Each number is 128 + 32 x the weight over the matrix's rms, rounded and kept within 0 to 255. Layers, rows and columns count from 0. Numbers have three digits each.

# layer 8 MLP up, 2048x512, rms 0.0507, rows 959-1001, columns 448-511
097150202118073075180028154106181124120109125123135166149098166128082118157124124132218203115127144067063104214150101169073153105078121159107105068127072127142124120172144105091158204093132093
136102159087107154105192094110127100075147153093113152158099174169094125126115128116119119126135197097160148133113149099155175107144105093112128173148187170098115092192120108170110100124089171
098106137060047084121154172160090108076138141160135146102189159148126105095121146071085168103109154179058115172136134167123072136172116113178104115045137145102144150144103143092141112093118124
077115151137150107095153152098132166141123089138123129101133142119153106146125099114114142105111054164163159160198155125121097136156100128148158152127140108129107110100133125165162128156158142
115091094114081135145137129059068125158099088085116162195162122207093147100166131088156129104192198154146145114147136139124175104194096095123129068103088100115144125109123082112169112143057096
100108118157119164106128161123148143121190094132148109150021145134142077121141128159133097126117137136151146100105110157112108175116123145089150158152060111050159062146147144162193153120154185
133124146095106160081120140141138137072170071209101141210098088104160114164176106129084108109110115112124120087147118139111164101170153123140132115141110118096088150124121159121186106190151165
098092123100070110103078069165193100123136110165069179173112173160147133117168142094108120143164147118150126153083112192125147060128122095108085164097113118129171150212089101083171151137091139
104138223105137126077140165129157123072104122104090172195066137133159130139106107081162140129133077136134111197168099121072093135155183075158134151123126120183105188155110106192157110121149182
180117140173169083139107115091123133167118089078157110138140109129115125136131095080120146095108129150105170103073070085092120150149135120232081121050175134130093072177099040113098147159118182
128116189089079085115084115112148113083160119123156168089182078104135087109136147093124126090121085098112115131096085163133119099148116079145117197135163073115098104186113145146129100138151064
082154133134125094076141098135117158174077075160162136100131098090177106119129068092076169135182126126160105118106127152181134139084107104135124138151158093116060132138078114128099137091114156
080108089104131146074121099137103107133117107126111186132148107145106067103163111140101112136116163105149136109154132142125117149186146150124066148068152098088102122128104091164175135051140145
098059079151115136127073127146161083135084103141119129093085154101055114114176059120130125160161170140106129106063088160117169124117124149148132141138143107123146135136154127164117136147086117
085108140087110088106119079146150096154102165098117124173143154117172137103180127133121152099143123123093165152127089113114130151108143109128121098099139176133099168147097078124152155126105145
162156125181155119091146158106111127106136078159083155147101109127142054144156165128161129078163140091108098124146089138124099140079141162138107189126132156073119104097090063116159131143187129
099137137146123148069176134144176134144163131134084099154117104145134136127152145146150122138132168087159148124064153126109137119105058167113146131136162158085154098099098105150103100180098121
124101133102147132083174080106164115111098147163057141106078179159144146142176148118102115151141171113182183141146157080169154107144117103149154167100141111108081138144056080165154130122121094
073112162130123164068160108134148149169164147132104127180095134143133113127132129107130123112104104101122131154163112088108177167072083126148185168079107129138131099138158081133124119141128122
097124078135125106123119127143145093205115179103106136133117166161086091174115116135186147182163097131104068082099116097138164125143091135153062110172157108170107146171143067103165151165169163
122100130114116179104157139084133113151078132161142127133122111113136091099163084146129145140119141191042169094096087153120165119168108104187150106122100118093183166100119126111126122168098106
094134102193088139077148157115159125153114074097061188199136129078131146133133160095165110110065150102152138160089129108138189084080126128151158127183153146114190121150141127128144111105168105
107165116068112101115131120155128186120090113129123178158149131170112133182178151140111148110118128138160168133151107147074085152109153102109122111113215117149161109101071151110115119104120121
160122134184100103137108165170150097142125091084179136187138138120145131154112047100162136076125155122137166058085104146150111172152127115138156123143129144119111132116150113143133132070137083
144130121145098133138167109094140116101091137152031176094143098158120085152107115071176111096128157114162097138106148082140144142170097122130135140165117168123118153159117037075099063140122094
109116101135147151103095096112179092046080096144098125114076170096131122148159157152119120118137177194175153141089120187117148133217140080122100078144109181141144162131152117157162139118097114
139119168190120094093138113141138129150133178111103099114079125124143167096093095067149172144093106089158157198102117142127127151112138099148091105140139147119101112168119145108106155129140111
136067169058167060134180105150119155158151203126115125199125083152107077135131115107134144121174085126168149134153118149063162098140108132140156077123106111099094128112193126126103163132121121
099131181048111132114106147107094101145143111162093134175119051161111154171111166069147129143113179066171148135162125117153157104078157124137170125080102160139087181156126080117168090113170118
122138144128116107110121085139130150132107132139124092183070185100204110117171146090134163144146143118122158149102110137121129173138147103112115181146146088149095183202099094191079168124083134
140079107150064135129115149155119162094113097191149111069138137095150122106154091099090145148072166155048171068128128139105126168158108185141094113110142095139151088070071162143135123116111160
133125095106170134120162071165128067113137121150052191163103175188098068224124117064159110155228112146122140164126062160127142160090156133087108119092077159117181077136093135202166122094118106
068088179138150125149159101104086137144155120163165133126062156184122113123106133092120121100115101118131095135073136153077040094157139154163134097152136082069097149165123188089110149096141075
097132167112129106068108102139167167112127162176150098127116164105136134091143118110127110111156114138145144139134139087143124140180160074125168116167111129075152108128120118111114091131121098
070129106168131159165146105045122107051036098084143080104139104077158123089208064106145132122046092165112092161133129112138093158154136143183070075160093157094123187115128132129172124129144097
070158090154202113088159105105084161176081078136169106165082138103101069071119111124072150098067098193070128102113054154195156125152140083169123134134155148096112115145099052102149161126139116
083170153120125095080111168095097095117129105133155129157108107118132153077140136079165147097167124139165096204169127108146107114175161159141130111110073135102135136106138073175141118144162150
090104137119077158133142118135160090073123122112078166151148148092103139107170120096145132107143096111158133183202166040073064092125102156131113141119126102092078195117097132112180185097188180
166128127093114106074135160100153125124107108143069138140082164118161099143185118120137123129187071097147124204159111142136124092115129072174129121176100162086122173127094137120152130132137124
118137142120133102164091083130122158140103128159158138107135099162093090075137093134158140180065105063105108104121142112079181147113104166146137184073123102154109081105119124081127122107073169
141100100182111112085122120077095107130105160095118128153177152114091105142165036134112145171101138108126171091181110113079057152124145135147169136076126134159127150136088106139102118190165143
143113165119082145190096142144157108084161146133089096143079173146135124127154127098081109124160154148122130156075113149096126139137097193165148104117094159115169107177194120154128125145088126
155150175151150120097090098063167186086113147160137155118150130098129102132123116134123167135170163111109118095180174150092097121182079136220119096197124104104110108125104072081164138166065181